Each number is 128 + 32 x the weight over its row's rms, rounded and kept within 0 to 255. Layers, rows and columns count from 0. Numbers have three digits each. The size before them is the row's rms in percent of the matrix's.

# layer 5 attention output (transposed), 96x96, rms 0.439, rows 20-60, columns 0-95
122:090156147125097130108120143105096061173122157117144085155165091158152120097108112103172122168150139136153154192105116136108162094106143074126160134158151143081094215130096118135127128166139052099175115067177090055128133117120125117168121115151091114183113145111184072174173134158115100126
121:116116096072203131076110085114126149118135077178148156180180146119130155160106099130129190122129129137117122150149087144102117150135078126112124074070123160167030114130085111170173112034163157136141056113111179143116161128171167112149139126132138141118154141131149170143092132123112099136
126:139166138127182076100124115105133138102156082142146149164121124122114163152125116161067122121064171070109139132127073170107084143120145150129051117118122092113100158096131178095112126137087196139129186096163103107189171118132119164081115104096135141148124121177152125109080227114177134164
124:168117155117065156157131105149134027134143156116122096151125125121134134086136058150131091135118099112151090120126101120145128177138117169082158139064159193181134174124191110123100120115131153154112163129118138110083144170079104138162134168164156049099103157135170092096113187170081100127
117:150197080076121127105088114087101174129145100154143103098142155065124133104127061096169133165177154118069124189163143124153145086147158140100148145130145097155086120159118105163122134147104156111135166090189099149166162152086175122119175106020110141092121125151107122149155132095087154141
116:133136098137164100120150184171115121133090192155102115129100126068148108127116040142114119112102112138144121167130160135126160187076207077145129155091158118102126126113157155107134107152146137173155125143137168144096141161183033070091121069091146155075131148116124126105109085147147122190
119:066133161109111113114131085162170146150101146161076143074126085066106122121121146188172206163109121142166144128169154138182082190071105145132132067089078137135128156156106130139098142140101141149113103102065108124103206112179159107113105086188133117098132150135151108100176145123118129130
122:089095137109126142080117137120151125194142130142161153186125110113133082121115178155174159082134095126109113127194121161178115181124173130100110148140184131146134104135133133145170096144096051089144177123148080105132124136105157095194107044045089200119098134111125161111116126099102113116
115:102152135096084176150101171134061093136136102138192172097180106071089108095141078111125209107120144135108137125112150182145083080042171152125122167082138134162184135110159144138126080129162103154128104107152131155116201084148128121089142117100141114156115099126154090149154112178136154102
127:073118141079103169096128108116154112095144165159155161070022092158129196149187146091113155193188134155121147180082144120077164145123154075132128130095137094066133128169103147127138081114122134107127156149103142116162079154143154100091129118144116099098121151138174193106140149100116126127
113:101051071180117147196132112083133139108149166097145111084164166141139184116114158130121082147191125123174104107136157141159080127046126158123095110121076118140105101123152108155144118098161140161121104143166090164087125099106143136081086148135093207088147110143111132139127206170158128104
114:116145087126125129133122126120148147056141092155158137149180073120186154188143117142187110146110148149151117112136116137173102142100207185138139119125162166072127128125112146133150161141134135068086067121100067130094078099059118126134164135140168102079151151147166155094092036116140129120
091:102135144185161100109152124142131080149153154074139124125143109107119142091065168092119149159147105157065108110163158158159164097146131090140183178117111181146100104152122115085112118183175122159156109062187134116104036125094165119157080113105119152098177126143142113092089127137171161070
098:133104097114100157103167125109064134106165146174156129086151156163119135196096140156140110166105133171115081115126137093125078145084156147166137178138157118105106053100076122118106129108137136162058138202137141135137149104153080113080143137199193077146063152139155112141135101158077121150
089:143140091157080094156107039144147129166088113081145136185126128125130168059145119163128142153116131114117058088126125160136152121123108086063097057147109177144117112130156154100106131106133123146102124109167164164158166139173155174080182139087141177099141186171116134120074125075156140163
080:128118120160121115101147123110178086085195108189092226060100100122083150148096125144118069097107149080121071139139185100187172162155137118157081132097163091169124128151128115176171171129093116109140123098087102164156081176149118147095108115149163109163079141132138127128113140130098136141
097:103127141137091128139179159160061130125158125131096111143140079113097195141139115166087097152114082160161139113133109126143156106122225134082079109183109173126126118116116137157104173122105149120097240134077144146187144095135134127069158112143124172118102083115149138120151107102064084125
093:147111136160163182135143181137106153140137087136151153094165142128131078125125180089145098138084132194168100103087142134099138195127104123125070178125122113152141135178093166134094084109133146101180110148130088127091064115122109224102079107052096119108066169131116128135130151124184132132
082:081115152183126136117211074169153156168096082113161071132098078137124140109145095105143110131154144106161083147125174098122123141075103131094078086173097113089156156134122150123154114197102048155072157118127146179119097137136133159131173130160103172152167127175121111134072098090141135159
091:177107143120143142117072132072102144137123028138118145137107170125100132137176067139151142084106211132161128130118081147171151129140074100121156096098190110103148089067152128204089151169109141138112110117096096131133185108107163097163172151143118160102115091131106151146120095141187118157
078:064133098120133219126168081101179158129145140096098088101149086123128099137089126149123105125115089122164161184106115097103124139117207117169138161178106114085144105132106117147148119079113194051111128141188130142125151109160107151116124143139173088139199124096155093158184128114091083110
081:136087121173126173166169141133081124129149117060152104105170135145133070087144147123117106045133142128164137056139105175159120134115162112066163168123141116113042152125139144141125161151114140132116144168124080169117057099125186163182135143056086155138095122132143114164086113157155147118
087:138119137131097194125166199103132113144108079091063129171166115106128110113152146177104086092114136128100106141097083162070090098091153176113116111066126131068139172124156143143172107148165210150167153124165156101135116077109147128097157157169085147104153087099162140122129119189157087112
086:178164117158114141114164146115123145123154142033125209235141129102150099165130146108141119115148093102104068141163154136121097089123115149167183147051083185123145138107111148106098098114133143161146147101112059108130133103084121145111101100083108144125200160122155145104116126157115147089
090:131152133153095134127141080097176157120154136208114095099087134154116114113140104140101092139089171076143156162120095095140110198190117114133183085147192130161106127107130172150157143123105097135161139118133076142161116099174120115145097053147150081123109046134131124175114144066137085187
075:103127150109091143083086104121147109118081114089099162093124117132140136149144057184092120171133121135086069160174160119168139095153107180163113172167138170205176090137088080112139116117074091105101125152130088177130143157161133106157175124182110117112094116160140164172144078079116109177
088:094126112162218104142137134129161067150144134113149120089065111114125125083082143114112174167139168133097073132179192145149123098084142168115137126170098153104147140117082127131063166107141122143134109131092130141130114221082139160117089119133135144167085155089143162046129131148129183088
077:131114108184167121143157135117071136138078129097157162094155176097126102142097155149147105065056119122124112072131144155040137134107208176132144144170126115155121116096103120211149069170139112151122162158132095142087103138110117124132175124121185117140089171163089100113111143180113111088
091:095112077146176108108152076180174134155094201151164178074117172155104148154094154193122140123152130076175119121101156154091144109168128081080148143111095116117069142112121139135113081117136146130112126172152168131073071188135129085105105139142151166143110133127171090126161093106054117112
091:088127167185133104137175136077162103120138142094089083137098069175128073142125149121104125124206138077127189171089130142178150126129139127120110067121145167122165165219136147121084154113080043147131148129109156129152102119118091115150167104152074095157151131085130114116132152108171098118
088:126189115172107065156118108114195119112109124202127092181091187142104143187167113115130159185134133128149165121153121134157083072092079160117029181118104133126127116138121151074122156158146147160113115099129106126106133145120174120133112081130136155112147132118127163110080064066129157100
080:205119114084130108153121130099123049079137156101137163097139138138115159081157146108151122128157146124129108143196146105195142142079160138170153185149163089159138143115151088044087056160145123107071116131193093134128117169079161106125129169130127127167086131113099094154080113150105139121
090:120133094130126119098146123081139103098143118165153113149100118168079096130105110146119160038092113099159136102162130168045137121104081104095161125142143158117121165168154138153100102208185102047150151163137152184137063146089129095136189174089141159156160132105144120097127151162163113115
088:087143118151123140111122113100055157070148107111164149073158166151100130171153159070161143088087138183105088159123156105167155156136160086071122056133167088127180168090088125145118169128109201146146144131134075114096117131120145142161187116168139158081093102162112103165134079120139119132
071:180083092129088109164152086137104127133070124139163168080098157129138129158119103221106087129114118138094113120101121079119072125136129072130170132161123177075165125105160136166210185102103126174108095112143118166148157110169123141122113194102138187122165079127113136130100120066133105152
093:078126146074145160111149197150111126128149110095109134195171107122141178074138121178156149144091118191118132132194116111137131124087133157107166169163153140109150078069095093126075165127126087136120146112103085142126113107130098155082088101111067117117145151207160180078172085146127098142
083:153141090156160093097123111148072194178103112128149162099106160109119100114094139136151126166197109157124110138100165121111121160180135141173132093162094101131107089143122125138029104126156109164185094122130111112092036171182172155122063085157129171160098148157115106124108143155115118102
083:110098134040080106162095098153195111101168128076139189079152138121101160082080157104146126162107147132129140119166121092141091120146162162105181138177136130158210200162134102131118149094162143145069060099087136134128172089133131103101124128093135109162110162144146141143071127141133103138
094:115116155115114168145141130131115108179140129082145163130128109139119079143158104095147098088115177175168125164109094144062195118134069071159186133103124117079120143129118126240147103170105100117190097094095109153119138121116073105133146108135080172182143111154119076092147174125171131112
078:148169103147105164141105080180130150106157155096131092125147149168143130128139123169139072230068140147106103079133122075083120124167106152140150064096130096130131120125163156118159120106096171143135120184136105117096196072098118095090042136211172108118122137156149144130132103129109122136
075:131113127113109174162126150105126134145110168159134064149144116131102158101136127152146137080151106104176165128128087094121126170172074128123127135148160115109189153138120146175130218155133096086145089134094092114091182131122085066081139147207099068137156146071101067116096135082172159158
# layer 5 attention value, 96x96, rms 0.243, rows 21-60, columns 0-95
114:145125159151090106140121155147118129121100209125131083113069081113101099133148150144153102152090128144174154082121154128122128062135153134164143194204131085096189120142165103097107153181123075108115159183163086149147123125053067114098108147170097161105120110133156062125129119109155168128
122:126061090145077174159155147152160138130135107131105113110146102138175096157126099051159147117192102159129124129137148142125096086157118136114198122112117127152151089150157088144134134079167090127094095148103177150098089121110149111193134164159108118096100082068125173117177024158101125122
119:111152122135158093104154137129137194119115120131126186118123144124138105155091220107100140125133131122112160127145150147089125119090154083115116123176095067065137096160071102156133131120122133092109106123109113149172115058131150086064102077063097183183172078126080152109150057104117155135
118:132071180152157134201145143177162096135069110124111189135123091163108139147115190129127082128077131141176129093127142137095146155128098122139121137127081131136130131151141138101165120113146119135115050141059130089106134128196084140133085144217152127165174147120143124163059171143122064135
121:144120168123094178136127125091138122124121072101157141107171140165139156094122197130143137125140170127091117053110106099161111095157077207164131114144100150183124096115121134142124163128150132097108123117126097101159130111081196203155131186170100102200154098194110151176159135122114098077
116:153117092146161129118121147112119123107137121099197126151155172171155127154159091098095062121159144120085129157068130134099175056179091101129129179152192093148149088101142130117171085091147086109148123138190149125156077176081079191113143166106121121191118077126110156149092115112153139138
125:157203115175167131141118132172108140077114115131094104099108133165129188162178085137081125144137124150182156147055124117065165101144147167148146118125074101110125127114115145126058154115144186145072081143127094153116128151153125167076132201139102034131171138133125117124164122159128122129
132:157129116123185090123174097125165150138131192090056099127110188181171155148092202155142097134116102151165111130138083122109179156171088094143194118195111133073073127132102132181127156163097159086119128154126145108102117132109150116162182152132113143084124190165112155119127140089141107146
121:167147130171155089105085138184131129137122111108106113224188112126117092145077136184092116066033086096140106172205109126137078091140122187137138088170118143159154130116156165158078173105122112114127104119141102157092132096099108135147170155119134156138134117098094082129128128165087138134
125:172196196082127097125120170190135119142094059150086147159124106080129094097139114132148152115082105134102136138104108139104144116165161084128171134113207130124142179135110154094120139137141126099111150125073164105174113198156154130127156143135129040142115137159111117141147056064120104172
114:167130154139104108160118157161115088176123153125090127105063140123080091085085127144087116126118089119090159154108095116067112101114065056095125161138064115157094088127164142155104104123088136157103172121136181102117196108165131102093089128113108139139115084132100141186165212166129091117
089:115158118173116161166112101142079105119054097136200140140144104139153106192121109125129135102188078117076119113110139094152118099068104099115132182159155150102129133182108118173101110142070099103125132127145196064108147189074159138153095154141137113164103102076093101159124086126125189128
094:112180096108111148123117161155128117120149109146173084145075133152127104123140134153077107196112161149093132162107066082105109117122143152148123057114114100091141176132140151116202125081101119179144107153135073126155118116137076154128146145176093211176155106105139133114138178104066211139
083:167123113123181081211059194099150169120150100138093082099158149143170113151108045110151107109115140127106085130103119130155083102085133163137079116132185130163126128138128132133121089140109169111102163124091185099157142141169135092135118146124118112054125129121096144084144113085200085175
080:155141164151090141159166161161160119135161085194087147169114127089119133076217148112099158119099112138137089177122168145136068171139096132144167139152135111091116180093085109089135206103088172167108111124189127123142174066095120109128179107136148138097165128143129126112135188125136172152
092:129114121147095146075121122179124133079184143123157128111157097063150148127106148156119150159128130151179106104124136170172184121148224154111146106147145142162159161132164150107187075119101084094107031117115131134140160078131096168150105148144097125070167152103128133081113164145136071176
097:090087094179193095122189110209112160133139106101191093083063162145093180180082108127121087123111127132106150163117138123130114121105145129084132098126145072129115158128124139142139199170093150174121195145131089153152109084157141083121144055085106133131097105139146117168101113123122138098
087:169100176182159172167125167079122104101086146156124157121163121110167155132082153137044107102118157143141094136111085146111140121082093132219150118150118160125146103134102041114143197132147163117119081128127174133135130062176131121139160118142176149147116116139124149128122124100222107117
089:203151179099084099047108135090112106082083138141120127109147145183106131084118097127097157120164144096159137153146150133134126137133110089089091123120138114167136172113124098108137118199101170070169153099101050188105108135175151120183125103083130128131135068135151129061144111086161145155
084:109077130141131166125173134117126076168120122114153076103190178149123162129102199120130127108143095091115165153129095156159101130128146106132095040091132124137135198156195166120086070108186084163142137139136156134176202113109144086101119165137158172117153188148123098114108126118107096101
092:150120137127138209155152093130046117134078095106153194143133117101165130103101118128099074073117116091107153152099171122136150095114132122175150180095157147166181113105135141154141130212134111109097139165140104110092129032141174156172149148166142151122124120117126107138118096059107132186
086:109102152167126141169149076088152129090170129113122131161154105071122122102124095159124081171147073122154118130133107133133221110123138056132049100123138123188102100132150116152084151183162055124113086125106065197118170105128107105174085116114146124120161176101116122157114165158117150114
090:083197072142172100168112091188097145099051163117109155177108092122175091126098150160145113133139167128156093173162152128175174062117125114133072128147095098185131163111118118097098182157133099112152102107088130099150140144149128161106102103076128104157095115076131153159146124143055142126
087:163129154123081154078127126118185116076133149150126132088191176076159129098198112124113105116155131123150096092152093135085087175111091088114154155106163079125171146059132087106142104139124192125131162137150159142135193134074128095136141068096136169176097137196110135081119149124092112102
085:122103124046161089138102121132113115091136153172138112126074128087161091107110197135122196156102114102086179118183074072119082151108128157124181108144157090163119095125101098055107106083108156130094105080195095141122143126139104109146168144055114135133165159151154098120164102136147120124
100:096117136173227140127061141108103126163128147140154122159082155069152114163130160146149156144123170121124071109091160135139105107128108105139140191133149170095114122158155132168160153137038173145070135165122117091139107183109125098153129163160119115141097099130215111187154125118149143181
079:058173144168149164156125123130122098084155115176151119130061158197141134093105103111104183162125108095124132136155118125124134099181177145118129097110161117134111084089180106121086162080181083081098108090156109126115073100130134121136165132107096156123065120173159173145100053110105156179
093:153160114145103161152042099087086092130150099124104095095143086111139102169163163092140135134068144124124131115084111135160102101176111087110114164175161138094099157135068134171142142050158105172052143173065141102041116114127145146073146106158144148118074118120110148132123142158124137134
088:054101168157162102128150164115148125139140163150060150105177091128118143111153176138098105076094124179151086066103119157094182107117154105124160190152142151107072153184161135120118113193170150068147073136163138100084189132155167159150144135138161160128131130126143164151171129145146084114
091:105153137132149103116147103110119101153092162084143154176152140116127123127196144140126156135183173184156157111109133124124120149116125164175041077120123102107140092144176098119138137151132184134130147134171193056150105143158169226147147183146163128130131153159138146101147150181187120070
084:102166118153100115114113125078148096114168119149116129169105104136126148102171121171175158176122170141060064154133104069132072135123135138150188126121168100141169062108144076120134131160123125147098143137128140057146104122099117172182157110150163096125147064075079108126190141106130207111
091:143141163168140146147142132052177117124208105150132136203146119176100149122190117175128120084088098130121147129138139160153113036107165113065083118115144139080135148130116205109155080123125119087177172125116124137070105110123131154178154151164166090185111151154135130131123146147161144121
085:138076104080109102076092161139174168122125069152155141101154131192131109075127174085113151158168123116154125160156097132166118158139131121127134106138173101152192084068142137105110131129151134116192080098122096117092097098107166076108145059188128148115159095136147187153128188075130156153
086:161112144105108111159049155129101090108096172153117116186138132073094122155182106176115125158098147106098154172171083137064161173094088155133118143109118100117153152124241144126120090095142135131167138145072175151094183145136139089135139129110119131178192092153114128128112107139171150152
106:178127101142146143126168115168071089127077114117133139136109167086107114153045153129116105155182143105082131163134189102114111128098110135142118059117129113088179156094108044125100164142080085143130130070085042078146119125147120140174088117121053150144149128112152130122120144120130081130
089:092148136165129159163133124207077141121154115125139132107080131136120121170077172133142167109113136114102044074162098108141148168164124115084118156090129132126127150143105071119113167063136157152098107097134125070114097086117151060089131155127175167115073098098108179126102064085130168085
088:177145084132108160140132150106157124190179165130131177054151155135088095121181104137129141159125146172123064228124140085135070133090124151115134134196096108155154080140093166130164110103087093147124104081129145104129147124167143104136203168120125097123110157170117121130109132085079116094
094:176122142203147189163087118163096127126118113161121129156153093172117108109113163150161144109166135102166145098073184143127152115186078124111078150114179180147112188109139150092109148142113128095160137099111134205083118095157138121111122052151101098212155174162147146131124132121149132088
088:137218127165122143140114108167152134141203114162167156123144174104148107194140171081149127132148174117178122148107110149125132184129145137126141103149149126129100117045092173089097141135154140080094123084149150146178136201163094094118126158084128173136151167115133098091088193121077108104
080:090114171098141153114125145125157092107178159138102104155146081096172204100095213126120131156134107156162139102183146147064129162114098143139075101125138167054109091125131130069142096208122158084152157129101148138097134120146124088105086118155088137153126141160131112134104209101109154086
# layer 5 attention query, 96x96, rms 0.204, rows 32-63, columns 0-95
063:122092111195111068143055110116152118117098149126203116170109153229111138143065079137141101161125113100130130108193124079133145121168148095152168110125094167083113128168075111109210151164124163138120087159138116173089155144126169134105182121151134145142152124100141124145090128151136125102
135:188147141103143187135066151103152172108120184140133170139177185099157054160115141141115079081168120103141144178112125113120104123132114122169150214082150133149113172148144119101125074131136113171167096146132114066081103132112125107153116171178124135147134148070112185117186155144169137140
145:097140135148161092094150189184126096124127103152156073137094131161124126101114139135142189166134147142148092117127132147111138173117118164100136089190097075090134090083140104211218192123133163090156149123143108159132146155101120149179092098068122107127125159146146036112092137145098128129
158:129168123132162146128137123120105152093142132191163122156079190121116073099118139172144168174117138190201120144134078130101139130156097160184102128155088070109105101075123080176200126091120174128165156097061082117131154161123141116153079118106125122131136173139132051086118130140103122110
076:120148102093168096152097203117102164162125100114191124105073129099156122122114121115083169131139140172161085094094175104188146108177153139061053104115188145154188092171121106135133155107117166131068120145143132158153172127192174131139139146164124126107086123128168170120118112114141113184
081:111123114125149214119135135151119124081148148114119155116134129162129120111157097147189123148192116139172173078121154127076129140164107172174152124143115111102087125118123133124133135106081133099123154186066101109175109078139093090131040174175085112107047122098123094080178085153115094152
096:154140149169099094116138159145141126164138091157087126189109101150128136151164086096084101119124143071108182160088133173177073148137045139039134150089141173095119153151169173157122166128047115147111153133108135124144135062136112118140153126101102129119180107132112155185080132089150143154
092:157137128170121068118119207131228105154114145090113132109133101129093120155092083110143113106102135086130151131112157142140122102117136129141121152109129151142157128195101108090167133209145105162150062068134110153128105120084113139130154088093119105132171191131123184102086224100142141157
065:122108131158091163113120123120129084154059133110109168135136156115115105137143106137177134102136132119147181161096161222088116138110160146162093141127105147106178117121170111125088104161147069153148054117135105066120107118208102164132189110102102141056136169172055131100115157091123137155
101:166125178114174163146107214129187164111134081148156154124126121109143110144141165100125119095117155092137135175162151129118104150142098162150162205095145088134089171104140114143169091131131164156171150122118144108108106139044129119113112128167189105152084180168146192175129125184199126114
101:075094104157088075147192056105108117165154091097102117081118079147131182138145093108119125155131121112087162087137126109152125144134168128090124058163157137135128085148110141094041151115091147125098198144131140149160133107191107112089136159105111123132124058136117082145136091086075086136
064:113124124165168068114169179148109153164130081192129100118122130118145159162124110107138155195137097122134151128130104190071123180151095165130147054212127086121106103114117132167179184120142148151177177142123115161158152182146138108150107138068142122137125133120138040115107163169110134148
085:119162165118135104111141064131214106102130108193134104131102172112154205094078116115173146172146119125128134130145135124141096146163067148182091170180082135133117133147110122100151125112129168145129088117127125115118161118155185138078070078145131058127129174157162143168083135058089155116
081:122174134123174173103091150145163215131149132138146184058120155144112140160131111098170157135127149162134152111123131162126128181156127084131161122110140092165141141187115153157075105187164084089130091115124133139074150147177130109160193144114103103154152145120145052171171127147205160107
075:119072180149099142160142183129106105147090136055123219151098119106102079086148189114095202116104127170145098089089098148111142127151139128101102116100107159131155159152164127147100102162084172120151115119116182120131120115174122143171095121080108116082162187107146133186188120147137109092
076:152082141124118174103114141117101098106149101172145110105144105137158143102140132092115127115115110132164156112144111159117113152147033122132174117086182037123158153091114124147143087136168109084120137151106123150097126166131120147206111228113104136185093148110128045107120157141203134161
074:162136113112140153157014125102111107122091147120118160114091167090126113184090134158129070093101122077110105086145119110086133150169138119091117111112114110121154141103125166102182151118158117162087083147109157131144099144147130135105092151069185124198078138148104146120127097231128140185
088:168136132169157178099080163107101125141119167124170131142088117025092139151116147141109121132044166134105106134151129147125162070123174106151128096104142204145140098125085082131170134161167125099161140151116112077128111143098134113168112127136079173096161135151098190100088081102150097070
080:129152156158143132125158102088075171128101156167155120144096105120111142162177130127147107112065177160142160148165114140106098092095142130168117120127116179097137097179106100182146148172092099143104195175111117069104135200078123067170182146152121072151137122098153158207113098135166133144
078:123112152154104172157145104149149131166136102169167157089078154155136119139155111222137153124125106091164093159121076112119120162151063146183103127141107097123187139095130116155162123128132158112148120128136140155143099114179122178103088178174111159173070122193172151178139120070130087204
082:151115085150159176055117050180141185123168177102130149163079133135124112128145094155137105164126098148136161163119122114078134130109075146119097153109060121126109148165152121111096143070114120130137215101123148110146127086124125129112128142094116170141123103058138182052164120131058119095
086:140106074079139139102124093096123138096168162129132230108113124133099158130130146136154119110131082153144141116129208161098113091160117142178111113121161139147128141131086126134066102116086156158121157120118168205137143130136127145085112117130200178114118083105145088077162124226127174082
073:188113081127133176111184077160176087139086135134127089147131122150119125098144103195123133140120150150134152130098104130117156070090151089138134101109109066188130202113177131128190095118161107089105115140097133123131199097151159154130129134099106140203179108108155173130188086149102090097
083:154118103199123145116182116085126147160091148100145081092109171178086167141111105173117138078102101102111133158124139139098108126074143095154091117176129179113136111154060150168085090211141059108150077142165069117105153163139192096137145123112136149112146112089116143167113149186140134116
082:134155090142134159085161129126160071167113145212056101155124061150106112163116120098064085085102178149101152112093107158128177155128135104119122108101115135111145094131154115182087117160101162124156113120114148155106080140159103160142073111152137113183175103117127118168210143153186100093
081:149134104163160211181083158098127110120171165133137114090129163151081099174098127037147085117171096129117116160118168092152186144108119136131101111125091111116116132155110161141126135138101130102107215098121157109137172155114152177135114174078140101161118122103133122054197167133100126178
088:137113064154127093078132125141161099124096136115121138088160174089067214170159123116177149146132109064137158089122160154109118140185115126086190104134146088137128076139105141151086182144116211105089137170165176143151127123156131123104162136111181125127122100135130146115126141150047090091
085:132146132100110090120134036129164197119108140148109081124107136095129139108148153115045175116093135179181138156094124118144095123105076108166074110112171172161185135168132128132116100155116095156132097096120133132131149172093135102156213099119149121097162119143132137196083208127141151143
079:110149088102143118102138149141185074105076161113119089127216129077075153115079146115123116183116130141090129159145171099117139139102173137151085178139153097130089137082044090144090158070075177120111149103107120114104150112129120140111080146107154089148153135111154103178144129061077122107
086:123137151157098102148095133140214055135115095169094162149128058141117139067119140100082107132109123094096160152135107148166185111110126055091106085157100159154136154180135123140139111150131106074167057097117104160133127175090090103152140078086146147120181128091115155139107183083145146114
074:126087167170134137161126132128089118149157094071186150147091111138130147140130125088166166146168096142132089120110109177146161148151078121079121217117145060123131174120128102122057167213081111096131075190137110161120094110178141171132135157154100113127122154088104158084166140122147117162
076:125065141185137086100150079145166155157175129117105149095137152102138088138057092165187180113118137088091106129118078071095146116157084090195176085143099109092104101077135156140143106120117169131135117157169117076123102123110130093136108129109068161087072113163174158104131137085133124091
# layer 5 attention key, 96x96, rms 0.22, rows 32-63, columns 0-95
063:117104141116106066149110124126147096180143144114058158165123092083136129075117178108144115071171112089112175058118151109132106118114102189138140077053123126070172170076094135148140134119126114097103091152089103138076165138145120109079132139190111146125153097105160183184137111093159136110
094:183157154071093144148106151166179128103126127159090167180134115169121115164120185172139131133140092100141137193180114114141095115116180126136136221035139101129159151130162090111185113164114114155099130140174096093105094123139137096110167152123091113159143107081158181163172136154147103118
146:096102124134135129144163147100118123160162117090164117123120169095152115090152104109107148101156161132152161134036150138146111122116113181094137124201143124093143133137149144172122211136153147131128106080071165114065227178128107174173125136127123175140124151141082080113087124098156190167
174:094127138110161140102183151094173154107108092124152120134100169147135123122150107076158171124158113138174143139093116158110072108139116154145133162189092112108145164100146120166129190116119103188157106081027126085079216139126126135150152136115196172124155144101068101097100124159133175150
099:123160100098183105121109085100094152121078119120159154107109129126149099119130136145100154173134096127148125136111097122152090093194171096106126142163079096149173087142172143111131121120090109120162125035125098093097161170098179100147149054112187136053079109103156066089094097130160113148
087:056104107060155139207072143160151128148128120045109189150115109102175129139102115157155109108186090134169143112072102151072109137146099146121131108115141144136099128145115166137094110094134090130131133081046104116136095149120174069116123102154066128137114088093132103097190136106093133121
091:137124152130098131177087164041163180166102108116127170127121132165116138178126117046132118121135143069163139153105189182114088130125166147147160158126157118121129137106103099152118146116116138186112091115159102038114060109138106119162167101136141187094163123133121096183108119126129119207
105:105079154177150125139097126139090181119159125118101155144168174084120142187123109129098126173079075085144125142117096151092127161160133182192217182152133118112096063099114153104115137138121177161157139099089110109068115111119136180084094147137158125104178155130110100128078163089098090126
068:128183111085149092041125154156122093195077170088165142160117114129089165129122091065151122089073124167158160073117070115097134157125108147120128149118114181098116146109186140139079143156098105142125129145071137161178102135182147172145104173109146159137149134181111159128140195144136131146
075:134102176069132123114080180140128177109107084147090196137141104118155121140083150161099114108156130095109166173145106127109059119122138149125133128073142092145093148070106095127078121091096139149161139132137072088108089105073142115164099118138143096089073181108162175103153133133203193094
084:163160125122123110186120088177168107137121164130134132133139074193098172138138171190151154171113141114104112142177170110143193171128146118099139146122140136168162142147103129109167104091110130103098176198221118142181082117155121093138165109130090091148134072149164136188161146097108082140
068:116121122108129092097184137084167174138104111147098070157089078132125122113122132092109195113169067142148149147105091160077082126116108180085085142184110061127138136102095086122116179073112088139132129126102114109124170129134145087149130147072112152099136100085089085064105147182104149180
085:147129138106132142100096149167194153100092124202168086104105111126153136137117132085218168137151133126159156123105134173135139148125159166177073176196130170105148171111139145157131085163044157174123136165122143103094130058187107135150087112143119116109116190117122143138157161141126084139
102:128050119104101190119109104110107168100122152088153204129171161103104119157170133079140165150091078128136139190063092151127106140132133168155146104137142105164113148142089141141100140123085146136109118089049082102120129179124112101105129146179156092114071179063123093104130120123163163174
087:171112155146135114145132124177131124135115147093117148120146130123140125094160106109128153133090119170094150075133090114107113117065225160138075113109160065127107079124119156084154167096103210147097164103124088150080167106168118183113073151103118096104110183176098165146183118137091162175
091:119126164114171118143089194115049108094154104158143112106144156140133195135080152142121114101154133133113132086082129157103163174101189060153135096071154106166163081147126159196129157081157103098155149175100171128132140146136140172150093103151061138125174104159191141133150159115140100151
091:121132099216109155064158108162174093132150086136103174136090103125057088128100130105162131117043081116138128074156114146163121131136100078107161097140148145123130171088139154182165131177143147076131127152090150093172097095097101163142123161091176131148118115133091143140158123192115154175
081:151074086126123140090071110119178121145151152078093173102135142076142152094140169160109167041118169104113179128087165113154136094153156095114090127092087119151118151118137099117161173093113136128091192109156180163150170131150151154164152159167090166128121135151139174093083084102068095142
087:117201143050143099131150170088175145117133157189130136151159171147135136105101147096133152100154145145096208152098081118094069087143133123181106174090156121119076165139144085139159148115089092198132086139131162061097116153103111144205157098139161124139117142137142158144130166142145155135
086:075145081117161105109108127093140090189137146125149153091143127139113139134132141111128221093130098108080097139098124106106123132100068063138092113098122089113211112131097091100109086117130094101072141171104122139113136052118114157168072110088136106133177160178178134103096148173122121181
092:141162088125086140149139084140116149102130155089077147123088161119100129116130093165168140064137084072130150107094109074138099136098211138080144077167130125099102094126143164158112143203144164103144149165151182153134120029142121150154105086129139092103123087108069194126128120146116112125
097:190175148135101158091225161143065113091148112146157142165123167083086067191156066077125110127109115143109102130175137166112110133168114127170130134108085104130087086070148165187115069129140140162139179130120097109128113158202130139099122157113178161101142111117149134121146133135120131110
104:165090121107161122139082114134120114138166123086133137120122124092164111125158153107129166113152148082120160137042114174142131105132119096117194157095165094070157157163082160142071111100137106185106089072077075106073152081090130194172107097099107081135179129107157159087146158141159140123
094:125043193200121141132136131131150145141116132122180104102134089112086119156160130191117142109131097114166131162151141091118146153129121099127104086157131111083210085158180094144206111174102094158065114092114133138082149149149165125126173201146138137124137106079122123078155113152089131092
106:100121090164149137068177122120179104141171149167154152112094123127152121113115118132125105171141100135083123162132124155133156148141167107111102082142087100083131072084155090145155045093110212115090139150158178172073127159185182160156076143118152099158160107097156092143148126116103077088
091:212174106172114125133149091059100175154155095174123162165148180162112100202111132125151124162095092082161140159140124130119145156177172126148130110145106075136092041168150129175164135109137100141129136145116076095147125139130176075168119116107137111179162166182121129098097158133119155114
114:135178164186087094108155110147155103074114127193128067131104166137078125154179120141180117194109123133102149102179097167096150128168159129132150144178122134159056094099120112120200162138152186109121165117151108124133101149147148149119147127077186109108162093089150155147098158150111099063
075:110160161101088085120140107111128113143043066178105111129123124107143145089146114164056101109105113139126162146171110117194072097150193146105124131130124129131196142153114157128096144102085096119093102067128117131087134173147151119164158178166162124115209098140099183153161105167169133133
090:138114142174132182138085157102097092102156157135137112129162187116133095103162092110180118148117192081092155124116133105146099118138173087144102132176146148160110138147107140132056138128156112211165104108122111156058082105105092083150060089107088123131088168137164074081159107114174142150
092:140177133145136078122196056142150138123113106181114133098100172145100134154104090107072106154134161186126144057188075087120123137140112072098164123160139135128088104116132094126144098142103117164165186147134110129187081138141149076191145103112160142140184153139083087170132149081109097135
091:218127162201089097152118069148130153168094119100135111148132135111206132113181185166144132150087075151116125114103085113090115117102164110105130164133120128135106107088160092128193127181117144145073121068205142096115134115189153143133140103101118143104186099116100136122111124120091156099
092:154090149077179120104125123151185172136160177112132166118116149083164165154148107193136131155135141080092138167092120118135093132137170110158097156126148134130154186136181149061098131112157153190126098108153191093091160171109139098138151059041137139132147110124134091088134121107112192101